Weights of a small transformer language model.
Architecture: RMSNorm before each block, no biases in attention or MLP, untied embeddings.
Training: a variant of Muon for these matrices, 904M tokens, 5894 steps.
Each number is 50 + 15 x the weight over its row's rms, rounded and kept within 0 to 99. Layers, rows and columns count from 0. The size before them is the row's rms in percent of the matrix's.

# layer 9 attention query, 512x512, rms 0.0645, rows 63-75, columns 256-383
108:47 79 62 41 58 54 46 71 53 37 48 66 38 66 53 53 42 44 47 72 39 52 19 39 17 33 84 49 60 29 55 38 54 65 65 31 57 59 39 55 41 45 61 34 23 61 40 77 41 45 65 51 42 35 33 73 47 35 65 61 59 68 50 31 49 35 76 53 51 52 42 30 48 12 27 49 50 26 44 55 45 55 53 49 31 57 55 40 45 47 29 53 50 62 40 45 66 43 16 51 66 56 40 52 49 64 59 43 23 73 16 48 50 60 61 63 59 29 73 56 56 78 84 68 43 49 35 46
089:52 58 28 40 51 46 51 40 54 64 96 70 36 41 23 67 37 43 44 58 77 48 79 64 59 75 30 59 44 63 53 33 28 25 43 68 54 49 30 48 88 17 53 40 60 42 63 39 36 77 26 72 42 82 37 56 15 28 46 85 29 34 69 56 60 37 80 38 54 23 16 53 54 52 45 61 47 43 68 56 30 46 42 73 35 53 67 63 34 61 82 58 39 35 43 52 39 46 53 66 67 49 37 39 41 47 42 66 73 47 39 61 37 63 23 66 47 58 37 45 34 68 31 21 55 78 53 50
078:51 44 52 54 61 63 17 54 56 52 13 59 47 61 67 43 67 46 82 51 47 63 11 42 42 43 54 38 61 66 46 57 55 76 55 42 59 57 79 68 74 75 43 44 45 26 59 61 60 38 62 39 41 59 64 50 53 56 47 36 73 50 64 37 47 38 62 50 72 75 75 38 47 44 70 52 58 44 20 26 67 64 53 70 51 53 48 36 40 40 27 43 44 54 51 56 64 49 66 61 41 32 63 58 76 34 54 71 35 43 59 30 45 29 52 32 50 37 52 53 58 45 68 75 56 35 52 54
082:44 43 66 70 46 66 34 39 65 36 55 55 52 56 63 39 60 76 05 33 24 50 46 67 49 23 33 46 51 65 45 76 27 19 51 29 64 65 56 25 24 51 37 37 54 53 64 62 60 40 42 38 49 22 63 75 76 72 45 34 46 67 73 45 20 64 28 93 57 53 25 42 39 48 59 52 50 52 44 65 44 40 70 71 59 45 46 43 70 59 55 42 30 42 52 66 65 58 17 34 30 67 49 57 35 65 41 39 37 46 54 54 71 53 29 66 20 67 58 74 34 33 73 76 42 59 55 31
082:51 35 53 70 42 59 63 44 57 41 46 52 47 51 68 43 72 39 56 41 41 83 56 58 67 36 54 43 35 56 68 54 62 63 41 55 69 73 57 42 34 60 53 30 49 59 47 86 29 32 36 28 53 49 43 49 61 68 56 34 62 40 55 34 50 25 23 74 44 57 58 55 50 63 56 65 44 48 56 29 63 45 50 64 51 29 35 33 08 41 40 47 33 58 07 53 35 42 47 40 26 46 47 32 52 46 43 27 31 60 73 57 47 40 22 71 37 59 66 56 66 50 75 55 49 55 48 43
085:36 58 42 20 41 13 48 28 63 35 63 39 47 34 23 51 58 40 55 55 53 27 59 65 50 33 29 18 28 63 51 78 52 65 43 61 35 31 43 48 54 38 32 34 58 36 37 36 55 61 82 46 45 61 53 49 33 32 42 43 29 43 49 34 43 39 56 55 55 35 66 60 82 48 52 46 72 38 59 36 43 75 46 34 43 45 68 54 52 58 41 55 54 32 31 68 63 61 58 60 65 76 33 50 56 54 71 56 52 53 53 61 55 53 85 45 36 26 62 53 85 62 37 25 59 61 55 49
083:62 73 45 30 61 17 31 65 60 53 64 71 59 49 65 39 63 62 39 49 61 40 58 27 52 52 29 64 53 62 53 51 74 28 67 71 67 18 40 37 37 30 71 51 56 60 48 42 54 74 56 50 47 64 56 40 39 48 20 69 37 53 55 48 54 46 82 17 35 22 60 58 32 36 31 76 86 72 78 34 30 47 65 45 54 59 42 65 61 57 79 48 54 64 52 52 36 36 38 68 78 69 47 62 55 45 43 17 43 37 51 58 50 70 42 40 62 29 44 43 00 70 45 43 60 78 65 53
084:65 39 38 68 61 73 44 78 48 38 32 71 43 35 66 34 38 59 47 49 30 75 23 50 55 23 61 55 55 53 51 50 44 54 35 70 57 41 49 77 56 73 44 68 48 25 36 38 42 45 40 50 46 36 46 68 46 51 41 40 93 38 67 52 36 57 45 65 69 53 61 56 58 69 40 56 67 91 25 47 64 38 72 59 32 42 58 62 32 39 46 65 45 65 67 45 45 50 49 56 28 49 66 59 40 61 34 52 50 44 61 25 46 37 36 32 67 40 28 73 43 41 44 60 53 69 70 61
080:34 32 69 62 75 50 65 68 37 29 22 49 34 81 48 30 54 68 54 69 49 70 58 55 57 54 45 77 53 42 15 68 55 53 51 35 46 76 68 37 47 42 56 40 36 57 47 52 67 47 11 54 42 49 78 55 60 57 55 60 71 56 63 70 37 37 31 58 51 53 18 74 74 45 62 41 62 44 32 53 71 46 39 89 64 58 49 53 28 47 21 19 46 37 13 79 49 36 56 47 54 53 40 65 47 62 24 29 30 76 63 68 45 66 40 44 47 65 79 69 56 52 65 40 45 38 62 32
085:26 22 54 56 56 51 30 33 76 43 67 14 61 57 37 51 44 31 49 79 58 41 62 46 71 49 44 40 49 49 78 39 47 57 64 56 59 19 64 26 47 62 30 63 46 54 38 21 49 62 72 61 48 59 34 23 43 40 51 58 47 80 41 64 48 69 35 66 56 35 54 60 43 36 38 52 58 58 72 46 43 64 61 56 59 40 56 57 40 61 58 85 38 71 47 63 53 57 30 69 62 37 61 80 62 61 61 58 86 38 56 46 64 71 60 58 52 60 59 27 51 40 41 56 56 80 72 47
081:58 55 66 57 27 39 43 78 65 57 38 47 33 49 58 52 46 55 24 74 44 17 55 52 36 46 73 28 50 50 79 30 32 62 22 36 31 46 45 50 32 53 10 73 42 40 57 37 47 51 52 45 34 46 13 59 53 77 54 79 24 59 38 76 37 59 40 67 45 28 48 48 27 54 60 72 51 20 79 59 58 33 55 53 72 36 44 60 68 72 78 60 46 28 38 69 63 24 57 44 32 43 56 57 32 16 55 31 66 53 42 15 80 57 64 44 62 52 65 26 40 54 67 46 43 54 29 35
091:60 69 36 44 56 29 41 45 29 31 65 48 56 62 51 49 51 36 39 39 57 39 34 66 12 53 19 31 60 34 34 47 50 31 40 55 41 44 37 29 33 48 55 63 49 53 61 42 34 46 47 64 49 48 62 20 50 43 21 48 53 45 76 54 56 68 58 23 42 61 45 39 32 56 64 47 60 14 48 42 51 60 49 54 34 32 66 37 40 24 22 37 53 60 64 59 16 24 43 77 59 55 30 53 72 26 47 57 36 41 78 45 41 38 38 45 47 43 53 56 61 51 61 49 65 44 38 51
083:30 60 54 75 69 48 57 33 40 38 43 64 14 66 33 37 71 79 48 48 63 69 69 49 52 63 24 40 53 48 36 69 60 49 56 57 44 54 06 27 43 25 22 63 45 76 50 36 84 69 47 64 35 52 51 35 35 53 47 57 30 57 28 56 33 71 56 55 30 43 17 54 66 65 48 50 41 76 88 40 81 47 49 49 55 29 46 55 56 44 37 23 57 33 48 61 51 50 40 30 43 63 33 37 41 46 30 43 53 64 57 38 42 30 69 30 53 49 39 51 37 54 70 30 62 45 38 48
# layer 9 attention key, 512x512, rms 0.0658, rows 63-75, columns 256-383
106:32 67 64 62 56 78 62 62 68 57 70 76 65 42 70 60 48 61 74 55 58 35 65 60 40 39 37 45 68 64 47 49 36 15 59 21 49 63 28 48 34 52 70 29 94 35 68 63 40 52 45 39 48 31 39 57 59 36 53 68 49 55 35 49 46 72 84 47 46 56 45 42 62 68 46 67 63 35 53 76 58 52 53 72 59 38 40 65 69 48 47 50 39 60 31 62 67 46 55 37 81 40 43 39 50 57 41 54 56 58 73 58 76 28 59 57 26 31 80 77 37 88 62 65 59 52 57 68
070:56 43 65 69 63 04 42 55 60 44 56 51 70 61 58 46 59 63 66 28 31 39 42 30 78 48 49 43 36 54 46 35 68 54 32 22 52 53 61 66 23 57 40 54 36 68 22 56 66 29 50 06 50 65 40 26 45 57 81 49 47 49 54 49 31 62 53 61 35 49 54 52 47 34 36 68 43 55 46 43 53 55 57 31 56 83 50 49 47 55 43 68 60 39 36 44 67 61 54 35 42 61 44 53 54 32 39 53 38 39 57 39 45 47 47 51 35 44 34 28 64 67 51 63 60 51 55 45
069:76 77 56 59 46 33 58 36 43 54 56 37 24 22 54 75 43 39 54 60 37 50 80 49 72 81 72 62 54 47 29 40 29 61 41 67 41 41 33 40 32 33 82 56 61 63 63 50 43 44 51 55 51 44 62 67 66 61 50 55 46 34 43 22 53 37 47 36 32 56 42 31 75 66 49 54 62 27 45 70 44 59 37 28 44 40 69 56 26 63 44 49 71 24 47 55 41 49 54 42 53 62 32 33 37 51 48 48 68 70 23 47 35 54 60 52 46 49 44 37 36 64 39 44 21 56 57 49
078:60 45 48 55 67 56 29 53 41 83 68 76 36 41 31 44 70 55 70 61 62 42 46 50 35 63 56 51 56 53 54 51 33 54 62 63 35 39 43 42 49 55 75 47 46 10 73 47 28 53 46 54 41 30 60 41 52 49 36 51 54 26 40 55 75 39 62 18 65 89 58 23 61 53 70 42 65 28 43 43 34 84 65 60 52 44 73 46 35 45 59 53 73 61 52 47 25 32 49 65 45 42 56 30 63 64 76 43 40 52 59 53 42 35 57 26 42 47 18 76 51 33 50 25 34 29 33 56
076:34 54 36 36 58 62 27 52 52 40 61 68 11 62 48 40 44 29 52 57 69 56 40 18 10 32 79 55 45 49 60 57 31 44 31 50 39 31 47 45 30 52 48 58 39 33 70 32 57 51 45 44 36 48 96 39 39 47 34 54 56 34 44 69 54 50 55 70 57 74 45 43 57 35 46 39 50 51 39 44 65 65 34 53 52 58 38 64 51 65 57 56 60 49 84 73 89 27 43 56 53 42 70 78 63 75 37 56 53 39 35 49 37 47 50 54 33 59 47 65 41 39 42 61 33 58 38 53
076:44 36 57 65 52 56 25 38 40 66 37 76 51 61 71 46 68 47 47 54 48 42 37 12 44 53 66 45 37 60 77 50 49 27 50 34 55 37 59 43 42 45 52 71 18 53 35 52 53 18 42 46 67 61 67 37 65 30 70 32 61 34 52 47 43 44 64 69 44 57 47 66 48 47 49 57 44 50 37 61 54 49 56 56 60 52 56 67 74 45 57 50 53 59 65 52 26 39 30 38 45 30 39 38 47 47 44 31 42 38 73 74 40 61 36 53 57 55 26 48 39 31 56 66 42 40 41 69
071:32 37 80 54 58 64 46 63 58 91 39 30 54 39 19 29 25 54 55 63 65 76 15 37 35 43 60 42 39 78 31 77 40 46 38 37 58 65 55 42 53 48 38 61 44 38 56 52 70 59 37 22 53 41 33 58 71 53 59 41 46 49 40 34 62 49 23 70 44 74 57 60 66 49 71 43 40 65 36 68 53 60 33 47 63 59 40 40 50 28 42 47 58 37 33 62 67 54 59 44 30 30 58 43 49 63 68 68 37 60 65 67 47 59 46 46 40 31 48 45 51 37 60 47 59 36 42 58
081:49 72 52 39 33 57 52 46 52 60 59 67 39 48 43 34 89 25 47 75 53 32 29 50 51 44 81 55 41 56 63 53 33 63 52 64 66 54 54 45 54 22 42 27 53 38 59 45 41 43 37 54 58 53 84 68 19 42 48 36 42 36 44 57 83 18 59 35 52 52 68 54 56 51 48 73 44 27 37 53 50 34 52 44 66 44 71 50 76 70 61 61 52 44 39 30 45 48 51 61 79 46 64 48 80 80 43 38 46 64 53 54 62 49 38 58 51 42 45 34 48 71 33 29 79 28 28 64
075:54 64 11 47 50 38 51 52 41 31 27 53 40 39 53 63 62 39 18 28 62 17 51 28 72 25 61 39 36 11 76 51 61 75 42 34 43 59 48 53 17 76 46 40 51 55 83 75 33 54 50 32 35 55 72 39 45 56 49 32 46 39 69 62 34 50 49 57 49 83 54 62 33 46 40 71 62 50 26 30 29 60 61 34 58 41 58 36 41 32 36 46 52 63 74 55 52 33 37 41 22 57 46 46 40 66 61 72 52 29 64 55 65 39 40 23 64 38 51 80 33 33 37 41 55 50 23 49
076:48 60 59 60 47 71 58 77 42 53 58 60 35 29 50 66 61 65 49 48 41 20 28 61 47 38 36 40 16 48 52 39 40 35 35 43 65 49 48 53 54 63 54 69 50 49 55 54 68 41 61 68 45 42 46 69 60 59 36 63 44 60 48 73 56 56 58 67 35 31 60 45 55 63 74 53 64 59 62 53 66 45 47 49 67 78 62 30 42 44 48 50 39 43 70 33 50 59 53 39 36 85 54 57 37 48 70 50 55 60 49 72 26 55 40 24 61 57 70 66 09 37 52 45 60 76 47 76
080:48 55 00 46 52 57 37 48 39 56 43 61 60 45 62 41 53 36 49 53 69 71 44 50 48 36 70 40 40 44 52 57 22 26 56 61 48 32 55 41 51 60 79 44 48 41 54 79 52 42 48 74 51 39 76 63 46 41 36 47 31 32 51 49 50 51 33 54 58 51 62 37 38 33 66 45 52 62 27 68 87 65 55 57 45 23 37 60 38 42 56 67 29 61 56 53 34 68 61 22 56 32 56 39 35 29 46 55 52 32 77 45 53 67 43 57 52 47 67 62 63 18 55 64 37 50 59 35
090:34 31 56 54 70 46 32 78 64 71 57 47 58 47 49 35 25 75 73 48 41 50 43 38 52 43 79 65 49 41 73 45 46 82 41 50 85 64 29 37 53 24 18 46 49 47 69 64 41 42 62 21 40 25 28 62 41 36 50 74 37 33 50 37 55 48 61 64 17 34 49 33 43 54 42 42 49 27 40 46 30 41 36 66 53 51 57 42 43 60 60 74 50 43 47 55 74 57 64 23 56 35 32 37 54 33 62 55 40 44 37 39 30 49 65 45 89 44 60 44 61 38 24 46 25 41 57 57
079:53 36 36 42 40 27 61 53 55 23 22 60 53 40 41 42 63 49 54 07 42 57 32 55 46 78 80 47 42 49 78 29 34 44 55 37 46 52 82 67 38 44 44 50 40 62 48 75 28 33 41 30 31 78 34 48 35 16 59 58 50 69 30 31 71 35 48 38 37 43 66 26 52 39 43 30 40 40 32 51 64 49 49 56 60 85 47 62 52 44 56 73 68 27 55 35 46 42 77 51 15 30 30 49 62 41 54 48 30 33 32 53 60 43 27 56 55 55 50 41 77 52 49 57 39 24 64 45